Each number is 500 + 50 x the weight over the matrix's rms, rounded and kept within 0 to 999. Layers, rows and columns count from 0. Numbers have three digits each.

# layer 8 MLP up, 1536x256, rms 0.0555, rows 1123-1336, columns 64-127
486488558503470558453493528418572493555486546552502470579450412504510523524469539525440469478572388491516480532503454541507546569457424402517446513505478548402472542505469443442473402457472439
474515425426547460532537468477492523428574525521531467443535465466611549572440571514469439538475492467484472521509573479449549507432535537546444501509603459464501579586511479443464600474375576
465632428500585442484477603563497514483557477496513470500536514475544539497533564573512479452518567539508512522473526450436525511455474451552521458504538440558530515502512426611454468553540412
540480554444535452483502462472626504453533682424531530602514476511523473494541534567499456551490575365561582486562525412498550579435500453600554482468456455556600527521376530461516519433460534
446524446490478553447521495438511483531482613508443442503464417533465548614557531481541574501562462558607521425444443474543501535539455483568595518474436499433505524558400367497564529455509464
442469436459541500504554491500568436484505481493476454495467456467535598550501470375566530526559588497481475488539535570504565489494469451549452428536538464401543457533410562567391565543564562
529444498610443565470455551567492494629569549563449484539544468517491543515521440536520498468485411503512517491532491439480577511483596501520533548485473478425380533539488505412564431640425633
481481560484554564566470494511569468463443480534482484455436391469532503565476503539469432560514545482500544534488544561469472522472477511490446546497521503491429482519461488489523456426415504
526533479417448555564527491409470504483458506514493456489403520537511599588540480551516428549549455495454465621642471522478531505467533510462522497514510536511553457510480570525524613507489479
451603447573488473513494568471537405537564584456492504511410448507439525445443567430443526578543553480514484479610433496587437611499537564550538469467477434483484531516506466405461460582513391
493488499508528427592589566493569463504443475503527421488460597426483564434500523447465480507497501455544504453513544455563559504414483371553409446491507577548530464545481536547370414472482499
502487475510401535525550530528487520424477558477513546495527484501495498557450498484534458508517423496505415378610434551595573553460488488446552547509561483474438501534475417608518485510458531
465580468500494584513521534507471494446543454505527467521489509471455574510487461469494486585473507492547586574566488455475509425478555534514430533545591497462602477535512506418575421481489536
551507492497506623493540519530468556442574563522539425529504305555550561574576525585425518516485516460504549529498479489503515575511511548485536470579460503585499523509456519527501538472501404
532467514445468410541602454478490489524478510519491429480551452553498465522498492454598472437502456428445595573501432450551618561554437508524464554514544508493435494570506493470552548428404469
435566484504541552474571544559433504518532583590514456499498499510448566545551426524439451468491456506535584412564461531466502537408490428542427484486462460463444531538503503552427460479410520
444512484371561535465582508463549488475495473500544503402493488469566476546426464471603533505451526437480533490493493597528506575507512487529479446524574515439469485508427483515507499565440457
484478509547439447532516526451484500521447549465515434496386537492430503531549410478539557551516593478463472557564508576473485474462516576515444461518509555447499475538491473565409429426531584
514537539502489562580471486534472499474534525506552389508494485498491464509288410401449511530532611528445468502492514448555544552502430548552467498455552488414545508562533531420475537540485494
554542467484537466582438520512527394538511617480464511492497510510565506431517507446594534552482512470476407503445396490490509477505510442504531552468538547466570489529492431484441567542470370
513440455449508466459524520538469533536466552491504514450483589503550518569523558562545487467521510450471501415486545563591576618396530523509487473534499493520498509556455518568416486553440497
490577524500532548536525536588549483510549536542506432482562408467533515396495508547441449457543438430526556508457496499495567477417548482482421498545536530474497483510564505513468577486477506
533609545541509583491568438454514480530590501546521551522473527481520496471503509485504480452495538398548497495529453466496577525477504428505462554536520380472493538573560576434504531557407568
398418550519477522534532570577469401504542523531461489567513496457509499523506484522496505514443546517484469506485542413562495567437527499475484530477498453450439564494453435495437468470537611
389627479514423541508534460445512527509542444454454477561532489452417462508417534484508370495523519522596503449560519519577536498546476518442569425499593452448544468523526484505536560506477478
559554565486529435557489468528585553512500532553464488494401418490471583552598491575505466520494461544547463427548447467508479522560603525494586467427560591480578479542405540470571519427520539
460470486539532446511507577456428480563489508525490487486467560527593503574485473393481468477533587476577509526475488485568432519498568466584459469532547584488473544532465496586530462511510438
492522393476503519504514463517435474518568465440485447476405528442413530526442545385563542559409585512437607458576522419539502497376524569513546504457432536538534509482441616446441465571518481
470469442452500460554539400564486448433546585544534452514522360437606433522412418506589453464564526471503475537543404474501489503544471487497521479512549521493497571511499418468597509526529528
525515466586486507503486428445416557464475597511522523410443435450517510544442494448492467392538517454480490475500490427496507526524442483464433422497461468518485494470459598464411546474515454
552519446562488458549494478467477558388414547436419445451479518560605541507495448502435450494545546443486583512535476564565488556394477391432473470510541481533574495517578494480547424596506490
462507572472462488508533441533424506521618529438448508424438491442499485523554437560543526470519486470497530464439476514589578528519566504481477472504495521462500527487451588544539636585587509
433444431560489574558523567535464469412544533541567514482566434460533486521541550545459406540453569468553496506484484529580484477530531522519524450523492479555544490529451504420507462555568513
471571504427537495491590458471561474457481540553508466413463517471447496517540511553602572431559593477480496516554446404482511641502498424603525515446467563420520538537515512500458462475524544
434436441497587590536486450458435511431588533474600466462540571569521518562479568436576583588461572486521466447568470432413483552433481552569510443541468495496642514518522534512543540476451506
430553450602494542472609484626521416539504555545555495401483560465447543507498581640392484508441518468554476556512462460394470442449503461500598508499501573391477513524481464451470475530527611
486487474477567478493493504421525468502527427459544482415464570503462500463485442554448579492486562407522552514478523477516455494466527476519498537441560528499517398471558464458458519509443493
532472465367578543527487557476488420561469510587546449525434430371534530508591463493517447578536428473463521478443448470520456502528466561573538552603414531476544467480447538496424495498537534
525492455525497499454483492498517460518503430589477523522497408518565536560432476552488566473482405489554501436568443448538567543400477362580550488505489477501512498533558569510572478528501530
484539421413482543474550522566429457532450614433521507486521602484498514508601477474549457430484492481582507570477505499442486443466513415487443516481486567495501511504460475490487519522425549
466497480440501463515523499420511510474391441431571510457556488575521460448477371574544514519527519480480548465477589497561513472385538470536482492570534430518466468527464476506513474551503400
602541450483531517565526468469542391459529421462585460477535512507515482504490589563550453516459590481543482503473507561530444540519460434512514495537464481499614558481559470477475482502633461
447591492380592444475432535489518468426584436527504530428446468539402542466461512525501457585445515498449644525489398462526611549513501524528486467510496508477518428472542471500541527498531514
459564449534468462640491364463464439518455547518517468504449480489525594427444405440520464548561478526357457545620495541543524492413538512554554462570420511582569434633474502536539450487533497
420489487541571518567600461528489481473506535571493528409563533449517561564499515616531513426598487550479473411470530503489416440433503466506471622581557478456582533535493529451517467517501466
498464482461529505398556418521422477560542601554570513421413502506505597511516537538601533507489511484433534557572486578550550558524492516458576486580463552544494383476381497506521569551481474
460451439554526486395528448548513540490436578568497483570522589529532487463510453515532521480557524466435529456532458544501528559438475421499490513490474467466492602555508484483454397427401533
540510482512450419521508516544498443561459500490546508510474552583504478558467512562494442530523582522459411509512447534526492466540437493523438428580530472577506491512470471533538516584506594
461536471590463540444511480528579504588509443516534550571475420486514405459471495415482515570502565477495439436515435559537497538541438473500484533497426411501436505581503492511520447507469562
482547476484462475563503478451517536521535468480469494581546469497436516495545454606456432539527608521426513543451424442536524498497549563617467541510503419421469546508512441496608500395512537
519525545506524474552446455452496517425459507561543367536550525476554575498423478511514579484559505480526465507508512472483486530478634486555540496548434494465548534558551487486593478560507536
489503448438533417605494469418636371499532468604410498406470519523475525511480567537483550583552461505500474488483541579519561575516493486560456522477623423496543402528462484491542489489471466
458452453484471484433568476498526465527493533486461550486491441433494480509470446423552509537524445509470554444488534514426489484511451550503497564519519555476529444560600544555378540447486601
527486489469462591499421561535541480587475582540508503407374463487487572535430420425480420462524510512513469473504459611546574472432509549531538542447476453548574536505400501570463469534465504
490513522595520469501499427433537523495434529560535481470567527562535546439524545565402573482539505483610556547540523450422485568421466424546487506480513475619437557529465503503410495614484505
598464471478442469479452562428617466466508476612486448565452496499491537501540447448485518530537488519490581446486426547486596515480434510460505472470448507485511516567522529566476415489477469
392453382459568522450496525475477473593516498613440415477521539376406531485498527495506577588574535444495566469536501509493469497529487513458509474562429380490452460567537603538481502503542484
426469517476486444511501519551556523579459513568489428492504498421631575500568479514468501490524530501399501511485473547445407505475497487507538529554503505508563497572467565551571535576522444
462529522428500502509431442468457553428538572542572507492479377585418466489380571463468431530472498470509471498513415408520482494491489507506530446399551498377569562510546457521418489474513492
455521532441516512537492540564600471495490483507476489530546442459428573552540422568573535497572495523476422381532503567504524626548459425590487477522451443535490528533448545572440485445531468
585485525485618466565533473486578577474472475404525447471533510512472497459502505548517529582431566470493594417482422417473521557514468427517510433588522566471498567530385501439475457462426492
458551504435467446527472504473604551525534492451561478443500490543453454550521535478510480566434540502483501539491486485620501455528485586572623565494429486496561536504421492519480483522456591
525624502542545535355526477426445452500583475483503460554427486528545496539362513455586432562407536488425483497554518510532467549519522490505546469499570531534503557503507542499542479456473466
431542444512559504446495498518536428512582439569551429463442564576494537589533453501584518553504419506385554508530478606556402476506475481513552504401378525432576464545474567587510568440528526
416426502522525523511543507544565467445475506525491406371310438508399611610497547426513468564510553542449516572603461503490449482553542492551463462636459510545501486512498551471466518560465441
546530418497538515481623531500507466479572521544441529446509463404438516585512435491583416530511509492492581580487491559570549471562508522450474503531463527528562522598449527544516461499503415
410447577456453498586535520536570503515449497507530460456495511519552500427452510512517533539478456469498440536501487502573518548464517487524442446445539489494557594546541521547532520486505470
563484501388535466552524385574454442467535549609453559418471495535512554475492504519559523465466526503470485578539477578452469446440449474545457535627547501517481456520524542590434433523509513
531462468511564529420537475413511558468554448523481445544424485504524546465424405534602478442478479457403504478507434567612550524563549557472556401490443443502541504519594523551477508443529491
484542511469504545532542554486470407442546490480531427424454474488534509458485510512425516582477532418563508473478568497498561523456400561487470453587502507425533496519534574586520463478460399
513501477533484489487544582491487445496516510565536474519474521410514525496531522422534513515373504470557524585527490549439439446559424455542451510541471420399526484535437493578445522594433450
479520512465527590507495438468385493484545516436492418490501521481494537440332502428473472502488542503517539517448525424534500476502560452570575457473456492553497471556471538560484561663551452
508389472428563512509545497499570510510546530443455426477514537469585501524533485505558486457514522398495523499506485566633524584500443450511424491516403472461467545509414429491572477427574556
401546577439570540581533491477528439389463526586489496515460425467469516621523490545473565494528563495460478528470525493490431517414500503559557475537554494504469565470499578559544404547477456
437477622488477525569471480608476469604531519440550440552536497428553456475500470436548434570460542428463541529527573495519514447472397538517461460553436449507606483538455550569472524538414531
455486483571517517529472485484578430432620494456477467517430484523471553564511501445504437532563497467383587570460518501529569560459528505570576439535488361466584521550485534495498501509528524
486475554505528453555529481425518466521590529458490500472509540471450506488545549496498514587597451485549491506535536527525504506513540474486461409543461529485522507525486488516364372477545439
509686493453480500495476542501496507509452456557577469549448551480448510527442463480502519429471524493426590383467551435498409468530461490456468635507464501546511439506454489503508519585510556
522521401420545468524513519552591444518510465483565466578554508480549493468481480517517515485520522468491444403532545486569454498485511427582417412569513413527517564500488486573480474525431454
471529550539520492510524480459511463484458505508547436490538596437480478515477434571452529559565562502536499510504505432533437428490489514486436520579487499478489502470461542566546481552464492
467450495631427495461561479508571514497405547464541527590518469483478417519438426475509536594531481444608488567543457439475509492410539402505570488448544413551541524560475532525515436589524430
441342456513531513554507429497565522503552527609414426429512440484500595568466477451460481479559587512433556493469487489488600574518512502617553501410485536465544487512441433552557498565458562
470538584458519520558538497522468477420471552585508503491578439460502451581532473488485545540485561485458526514508558481461514487498430440484543599482494495420520519535503493469538485391523505
477647529568404523561588487494571516501476506554563504447472466500551426552448464464496493407559580479537453444560584365511438513576508402542491592522556459468505526493492545529513511450493483
549506526509439471516494571491460547436404505415488504477537465509320552511524553481481468510483485474514508520497572521571447481499500411472606531550551483519510514540402439469534449573495468
576517483437533444447474526483543421496511452505499464543557512449537527506356464556537575561490509410511545539488422545451519461489426511407493531498569559454453574597391441429438538508478530
470477469482501488513513400416432476484570494516466504431525499572489571507467495451562431456535501424453506475541497535477535486442496529491325496488542521447597576492383445493502532496526465
535430600456537466437527558552449470552539582523538429525458572496402474476527438461413542624560442448422473560536496538526613513512500484468474482367486456511586490499472515487380540595515521
498416459543569526539519506586520514517469513524527558536567471503532560511427613472527482468532444472622528399420505594523506533439439449484545504473619472527436500552481397441527459597551404
434434523452569513402505571541507546510478548541581489486454456546568509509546501467479476551525531506513529541427546515530494504500569452599514480514499541573561491493428468542506493497569480
442494485511555424500635521615568509516433488520585430514549493501521550431545522524562541457553504460450533505515502542516538535509488409499525380546476509441542561458447511480488439480459570
502472483434533545475502519499513551448477643481553535487520470568485438535512518512479561490477488451531537526529435536512531484507435516494470589549603536422554544552526457579502505501498498
489451516455415413491502460545554422532458546610490441474445462518524484520483423560459532485456422465563478524450498513442550556543530507523488562498643612502575506544525487579536473473512410
558417500548471546422558572567628446489516447470463525529513493465422581425484575493448419512429486452489468439627499519514374492415460505517497438401473543481559579547446576437505460508502515
455379518535524436533509489416585514352522514510443523447550520473498477504483492597481512442535465500495554509499545571528482496528508473579498532421485484404478499553360565495523442498320454
482581528448530519574535388540553424461507559621420549433462518389446492574519506542537486494517501507482525494473420421643525545536436512475534519494488570475506542590471500577434570472547555
490501465373569515592485489461518454468496500520578402374502442549540520530486516480592456492548521448479530477518437519575488499470534540514549553476478434493414576462435495624612547508541542
556564563399420516499481499486525493535398509434520539505556471478513542482506509507511466480475445476492524493593494532475442492409581403552588451562514535464437558521449506533439441501479528
439441479520499458462498555541484501474467503494562447585473514527566481511421487567580471440537613499543516477517478529519545541430580474571552500586453481497516509579417542549562476464514582
520506513510420364546485513514511467540474489549490496526520461486422452472506450417489479508501513426476534517515534486468531480510493553535453549539500551452503553566584507468468446516560447
428422466505541428462559427537458476484563581562481530459533513580508552600485523485502531501541516517493519528533442575453475424389525542475526433560501628435497508511566500449495541552471498
530535520597462515559574472607509470555556546499566475542550390469504557511468521469513530572586463440561526518554440444538507522440538442494531465586510445514594509562398440492505503512501423
516488452474469484557511539518469390410490472535493513429422525416490539417439426472543564503476549471426596483556409524568423514495451435533569487482534465442617486528595502468484498565580584
566583483485527579492500471594566478457574477508587547434582470481417400567571465528491434431396628498451510468555451479505532500403451530529498434499414471577583566588492503494541527544396497
555459403531531377515579415476548561469535516526452482495542450525464518450514497515488415525514536408441441483549467503485417657559494469490595493474478494465444543532395518551519419491540495
490510481403522495498457523482522468522412483489455532387571462521541493563505469498530474584438521523530529562420507520524508573360500415566506375536539424455473600510387561479568512487585398
573495521346462459533418475534533509556578533583478472505484503493469544475514493555570483442447492544503547439531551522484532485533418535495453524541469618486510473546500446482499463485470494
462515525493447540465455454508575422438477524448496564513616509539523511483474432485642525505478497426528481473538459461519559490496454457473540501495416501466425549557452558582527569466529499
538440562466453513580494354401541476536502563542492457430540461428466510516477555583533559510496491485421526434444389488574514507506440470572396433549549535511501566496523475455545508489506540
387428433563464393559535422518469464403460570469542466519495415533457512594528528544527509416557500441559510657448454481428479459565470495509505556508568414463534561544483574607597440466465512
451535380490491646580496441460454424468499527596482464468487433517482569456426506502564481600480548451512493454519485496458503586451535520428582436489552447487561518534536494449503433437476491
512430478504535529547490504543492383489551485564514456455548499466475555540485416484587549519452438516443446566451609412480418614512508443507462512521428512529535516559522496509575515469616588
483473549481552533473501435499564460511505513548460545507459521539527485561498526488400490573462539397484538576578382550469516508516434400520517387437440491479478504564493407476457476481506589
502452475519513468395513494505487492591505590548533467471398379562454540554415504499572537562491504445470515464506382596489509440486406627583494492538510508451560541460549563530464430630512536
523596575554514499559542526513544528464496543529485530554424514545492539497532479552485391633380465428596487579470581541472507464452491479554474525503493523501533552470479513521480413581441510
618534436485591457520589529526504418585527480579566440537429483516459551583461446516561392520492475450437559486568483511499455514500522453503483384524582538489542473542558451537475457569488573
509544462472507541580570421485478480564622486542465523420513428511516540467498501627542449464351521407521439594532560616481493544517530546514464572464536531459494511568487439430508451562403619
480513431552479568513546511494505448489440593520471460488501462418458532492447439381553566504508567476627519465499440398442509487464518483586661473528448493487517451604473524495446534539479496
432518522530526539475497527514513405426478454542551489495478481521462480502510501475567504483520547461478455474451516530530484375414416483440418493487600523404463550554510454590432528544538471
447490530482515510501528516561443496471417472599590519480384522474514510585409473495437448505485565497514462560531473438505489543499478510575509402510471535514535511527511454463569511486436453
491492536491603532537599529443481516516528625499460465522465531628570508484566528579546450484533504505495545399454503438480487450466510487437428504503409414459473481513496517531498467553518549
517574538487586502498497411524569525453479465525536558490547486527476427556489444530448447469493468468511502490466427510477526477522494489510539522513467584519504570485561477635500409554535414
445571437577478571474534501500556471472493565469565514492473462555565456480513525598536445491538546502560450466482480482474515511454529448566519446505491543507561616541460534497439420491435467
493530502440428479506536530518478423461530559472457442496445493469495515512529570535435426550597502486484537550440389437519485497481477473540589418442492497433499500561514516415476523584467448
487443501536613432544490424443500482510471435476459467546529580470627570507481486536481531546620534475522532459479415484462490572401407433556503466583516569555436596530566507570439469546489521
532456449538468558463470547450546476473514564552534454471483580410439553634368518527518509519513604509546538449481388549472583518486491488468466447436548449448484420534479425458536588502532488
518472410518559429513496499439531445549455590480513457523434478445482497514484473513624464438506517552576467456458357498557501502569395488532524449461494491530562554560534554484433503514554500
460499416457554549485531495521542552490493488505449578551562516471519510444486474467486457467517406428353507561557394544472504544448429549519502573537515526475532480524485540514485603435433582
504588551474464487384509658497457501521553500492404611410423448527511523454458561488462481531521528441499429488433462535552534543510468486506547425435547438501474559466469522537430478596632533
508471527506483457481513460590573548504473493439482456534493440534527506521495533609498457576482479457497593402527504529529492397510541541569462471516565478487492509405590419599457417442490534
476459590499451500475514483543480514461509502563469505462531496550616462512615483490588531467464540459492526514529580498526534434440630433485457467473455547490520530517288483501502450531507506
559534421499507574502492452433468508548459578549431472503497426515467565516505519505446477487503484572513542492526448494501547536533476501505435548525472528487427528562541445453452468460473550
523516432382523433483454548526461441480554574495570491494531459559563480581475463503509437552607457577546573491512466514577459494460531545477564589598469518505503547495493540470499545504511490
506568417517490541477590549537490537496545451494445528489531426419461439566493494481464450578426479542527566536507525480611505508548577451444552453510504417569508471550458480583484488591501530
556538435481520529530504511481556397490494437513454419515439540455496514473466461435460469525554553520526518482546459478474492610451455522499498503492479440524580376519498482490573433481521414
474489512477474521619572524538508412516462487439504455557548408523524464422441484464416553442546505443487522445565424524504628611446462507566555455508511503459475467480548477524543467504545434
531535487546585531538539411572543470496509511518584532477432544544539517489518548464531462470451552423454490546498483502519458475439520412612506519526426457574473527590511512421496482525539575
532539477406492523475465539509517479497483514499437492474466430520476515461489526457463460554478445515477557481513489546496486423437561489482444456418448607331465437533503437474422551507472493
546427460452565540439567560574551487446480449510513446636475498512526488616463529469556546536484499470499421491444515461514584542403607458474461478420421485585493498543377550454491494484545536
513555415498579484486517472470548395467567516442492500516505519559527494472459426562500525461536505467489500533498451552568590577571450473508508542475598567383474535568423524510441563402535624
485450516580476600517497412428583537464454475477506477469570409488537550554418566529523494540453497462568480494510516566453513537470560495389507509536471474498503549519518521492403467379479522
448528523553481517522545474476526428483478474547552514387501552470465462501432342530506488548451583532532477545506455581521587594513489509573501446519576539501529479511516551422514484476441585
591531524451506506531547588471451492550479496568500458484449478512499518487525524526490483486502482467553516515473474490473454469533512510508399529527551558504504486480422476466449551545500495
524505497466542532503518458517505465384447457539455465472387502424585615503418374519525485585497532465484547547427479394535505581525530501548544440537487525496508502494532521508476498468499415
531538508527454500479448547422590457552532394569533410490385535480462529511487492474492505578524551499548488463500485430521469402478488514492532475476474458512518494559424499535469533521494485
456441546484444525460485483463513425429470541560391465575536541539604498510499460539587522429541453504539496508447513520540519524455533457517567536500502479436483499554560418515504575538479437
502518499464505435502480441520424487493464535557422435525361486468549465566532493573530515530423531451565492493429444503580556490582523467466470520535539509515516502527384476394476460555530553
470509413450451452535560501484502506536494572465541471447498530481524423486474504525577506554419471393504627520461517515429555457517484433516431465366505486538465501531420512506546524531478489
509490500402501547615522392517592480488409595589478472542482464441486497554432503471532499466490512491479481534479469405450538585480514444591565437522502412510422408525393507487485533412490477
452428468533527481411561446394558487494512528476496481518384554537422579537457478493548400488605521519496511433582561541477443557480558546507515566543515535454653541507518515504603521500472419
482530453460488462475513530482495489394579598501600476448477518553574549519465502619482589520481356460433505521426548464478499480461440409497467488540567500503460507554477489543572454565482508
452563465487479489484527457558610432393458475514511403493512518583527497527493489419561473365487542530464579442502515438519524558508526569477541457451488477387559596501465446552526516531584568
530480511528390614512510498514521526486438644604531447633510419492548572486430488545500450514507522523447537459458530544471494507481527499552486504545444481534492592488572458525416470501531488
473468470566512444471585578449498508506470515517355467519493525482455503594542504520497517468479465522496538395493490448431515561453550490504593468449333469492541502568422480504451456485522485
487491533498523570594534407436479390515532466561551458545524497458492521481481441435551603488447509536488504551515489528489463493464632533502494529587521506443512488582538444457499518539481510
512517489483538534546508538590567485507494409568552485487540534477485497517415574642600497473472517458440487528552602513534533465435517554509552487506516495522527541457466475550453542507467494
453434505447465530551513537582501503485564525582525443418494533452524568473547585563563490549503586474524441575484451450586431512383569485401512412575605461533581545520514426512528571523500417
445497487556547592399487535496526508464515517594550493457508400499495547470516537492479534490470467460495594581534476479514501525521553544533497501524541470500521479474447550458488500605479534
565488510542534391526455452483518545548548437486577448570533500578487528501540604520536499487449543569632471448469482450596519468504446473523495502501519505518515547553440408471504492464472554
499452451446471458475520484455597531553486508498541517475460500486479613519532471512460532664468463303462596536528452561459566457393527458510438504434469469508460512588402490411475423382469516
492476446547499511511434497476515409469466522458483525476424459499452486465471447483530521534461549486575557533530497506563542522456550532533503513577509418489634471504460479446442496654497514
471491491609444427501549558538450543402482498419462507513457466587510530463547449414471515547570516525554496463623497508456490575480406457479489468496490478514493511522495500529562498602513428
531594533547470490515458483484619536480490487527457432430508410501439586530447494409637441562450434479500454427512497435551539566513445529546538471614490504466494532478395442621436468453404485
507558527475505445532471455612446439590445523646395478581422425557591570612444436552540511438481521428477483452555477577542476444465604397491519550462437514449477428531493455526545473515539497
463500444450550471445577479479539498483473489480542495489513521555482493515571617451466445587532569462585530543510478445444506550534527478567552489584490524519533527532466471486478435508500453
447563423548455535482474561601480541505535539535429436493480478588503469547445463442565447639512560497554429438545456541531550402517447583514642513551462455452551472550546547534499484541522547
498460480495533504603564442424545511473478488529552466511537436600583484423422493471549552456577420510467520502527518444475517538449523478562446528512526634479511549479461473490423420483483569
436516488547464513574537516442482532458497423525538448437550518518513510450434401492494426499524483455368527533575476426599503521528528493434536450553450502407490466508457508515529471566569479
398553493521544507557527410526575584497461617552526521451496565445541489413527510430510548524521547469583561430515498509543497539484530464493487581442466431520544495509488483562419413432471522
551466454459440558471511479505540520478518523529413441515548421572455559528407445465541474526536553518515658414481538502519586506471588464519532437493440452479493569509488507460483439472520516
511524600525500549510508518444466515423481578522453474592466433477548513492541487531493487503479533508555563393529473531498542524518551517463584471543447425460584586470503502483538452522395462
470465451455400478489551479531474461466528522453515492491509442521450560542531499556549450456458544503404495489514478497553524509484585450568454518428555577460541527548454534432527519571428541
549549436496525514439555452371494471478541563577420528395449498532440482519528487500483447476440433478425486502477567485554473479527599511511455397499522554429500595489410437441599489511513504
426569520536548534479594502584503420532463537545485419417402450436566534498495539413531375451433566482519503470420486475521488549467554618534550515514560606562469518545444464403487502583541457
479479408474603465496543560507482522436532450461465507442598482439471534414410430567591497476478486476484516488524594617490544474496477556469525441542536524431577493559426532474482466431575545
479495497542489466500519505536522418428573441502527512408509535558395636505470385497583487490423488437438483383554549607548520380565499470515653522617448513411555548471520512495497463489563493
485521533444416482466523522555502486454551559516548555519487485451445478544494483536589513538512445416466534517501491493435425490481444454491529539568544485544508553539521540452453542510506503
410489416538391479462504568635511535499464537430466485504502448455539527560475518581586579606554488493554565517554461528631613499458559481531508502504498521500510477532347490521481408526486434
492500490541475483556478499501472608551540493503536451542436423539567406526505503487507491447505451547476465535518535453477542530416514547558513468521496428481482400546467367499485467505472426
536539462394467450452530467536520567527509497449431459469482470535545540528522483476568491510601495542499460514466504509587529439468569530511506439488504442539549538560483521436427529581475387
473574544468437589492490509521471511428462571485533512535515445550528479577435503488545533531513470439581508536468488501614465502540453556543588536459482487504440480540573477422472495547518516
491432537502495514552555457541570462508535488521470491527507398485441528523547498492505405522507538519519456503605538445535502464579497508515522549556524494429492512503480618597570516607476461
539499506474501493558481405445536447516546563514464532488561351542493467521488587565482548494561500496501520388567436553558560540476403502564546475527608471570552535562528503466418393512499504
466519495604460511436505491496511463464523512481581436503510474513518525484447449448512443565504450472548502447571549557432463446425421489544541472543525455561450500512493585609573428520465486
456492433445493353448529510506596502461448497448553450486534502499442570499442487549443366457486489480554473471587550465520456588488411457467544525484487544549529530525447410570500500515487543
547527477567513475453571516472537446422469455449374482455434433468437490506570407539435539490497545454443468478550517536503535493506499478471504481545521470493526480533456551461474526561487508
514508525491437467521521461566495433541564525542489461477476475518477583537473489472450460563581499547591531464492494500506482458486411429497488489479522461485487447510471587585566486542480492
427553569505498553554587514426553454466494512393507453510501441379470546511404540442507584544455554470622598507512499542422507530455470462495511584435476415581510510536414457512466438466498492
499481460455421509474470474459526479408495587491449507545467441535560497477446461508467447514401493452470554465415428531507528558543452563507506529414531486457468614567496544551498404656486549
484488500436453448602476587561499473578512538563511503447478509516529539504404447449523487575577494405541511521544507488494505471540518489542623603443445494501560440482444556518434506507464504
494491450556380538501399452534455406477481488530583446479463495500496525469546493533520441526508478504562558505430550565465531596475522480499594408510434487493497443538425468521496410487475470
497528456541432528516553469428474531479468498496474449436461480562546469539470529445440513540458516418439492545511391576473533507536523424457576514499500504466563504529443438494576500509512521
468581468472439469510453436486520472459489522486478523393381467497513526537519439501590597516499484542504562524537458517472511460455594504573474592545446575423599431503457439552427539550473505
525418546485538502535547419404514481474521466508362471438523518531497460520499521481463486476569549409416497513580496538494464594488505519516532410477504551489517505575513531493470514472554560
503437493505494466474481471563483438511560521482455516461540503385496557454439517451557488506528479523470561511463495572517532550378500521558533467511536481534560500568476523598497535527486421
434453515412447504518453524556587398506565460456436499517561554527470513416551524555550487575509539467507485337450535536583596487428587510564473547547543413547589506503466464531543443506483505
379447475525637527536495504436512457398553481471510521533502468628555498497531541472506506487509448410591553469470481617547476506481541507539440403604485511453415525563451484572523448576448450
526533585397554525472495490504518536498564446519481528432415492436529593513514451513526477479455395495488483448426509601508515442546525531523468557550371536432513465436478568576473444521523452
588569462400511466497492449371416438478449463515497492467540504550509443518429451532468503622529569530429479553492473413453473527415554461512500453527543523538511520534477582489490451582512494
328423498477450479489482556506652554438518494467587548535451513486584513483554516512457405448505577473565441552450552524540538496437474598507489536554556493493534404512464553573498459550392521
509525506515557537397529539465610532453523499533568435455582497545482514493455440464588532518412529499562446503485515480517468496479522487413544510512418482505414517484449465583544402603453525
487545423476518418579494562518554534480484501441575480476586516504484530556452471579520478556538560473524541545449536582533541514493495439617545540485472509541552510565536431449502461412514491
456481482521566491467495555480520495365477492465492454626464467460508554427523514504437562494464519527553529561526566409541513474617454500536461443572491582442538414527366414500410459568471516
383467560485488461499537437518544469573443624521569507453523454525532525505497540440445564534536559489541578478507463484515513502461511425579457536433475441495518593489471519532451433435469493
408476493410584484540561542401597506625458511553486487559445531497471491536437451428561511520514493503493562556503432511456551484450432488517439505538469481395448489487535522552504519508496497
477471450448505442473491460407568547457523632543493480522529485495460557538530501516611528563577470491558453405468546594620550427494488502543607513530522481500485481483528500501467486457460483
488479467525448494524564465515545471553513533488569453511445487495522445504411547460521537504485494427501436492530482389516464511343523397539479491415486539535556526545519469478501575546466465
454474485402534452555500416563451545522496570431548466395471458493465541561510562483481471538437463421451510588517368488473455528447543487477540474513423502492456415557470562514479512475490453
453586508438479540588530459577437444489442451615437517467481425553442556500511601565447509510499473520424528505463511437537439574401440435553491512472522530458578468520559466567569685613496512
505517457504464564590524503404411457497499511443402453461434421501587493528519545474496453540456473469527468484452519490524531391569445507446457523606608464415533474556492510556504432557514389
451524529475530449507522526496527506418597461517423514594522438416483498506486534527528548523523471486524631486471546535527584577510362450540491403581481484432452502527456399480446464428507563
509466367455542482508568484591561533447542514459537443474459468464486556671469534620552456539435571437441543514540520557508483513459455511449579521444463466492502534457504486553515406491525572
545502468517623384475472455411607499441460469567533445401563421469488570500530538520476522494497492459430524515499512436617509463453401464478529458474532512550562457485480496470494567505498543
522548492519563498451584508507494525425553445600458478528372484618504531499499477543507482491470679455523514422481468495506510557545491485550509453537506525447526440504519493533531479596467499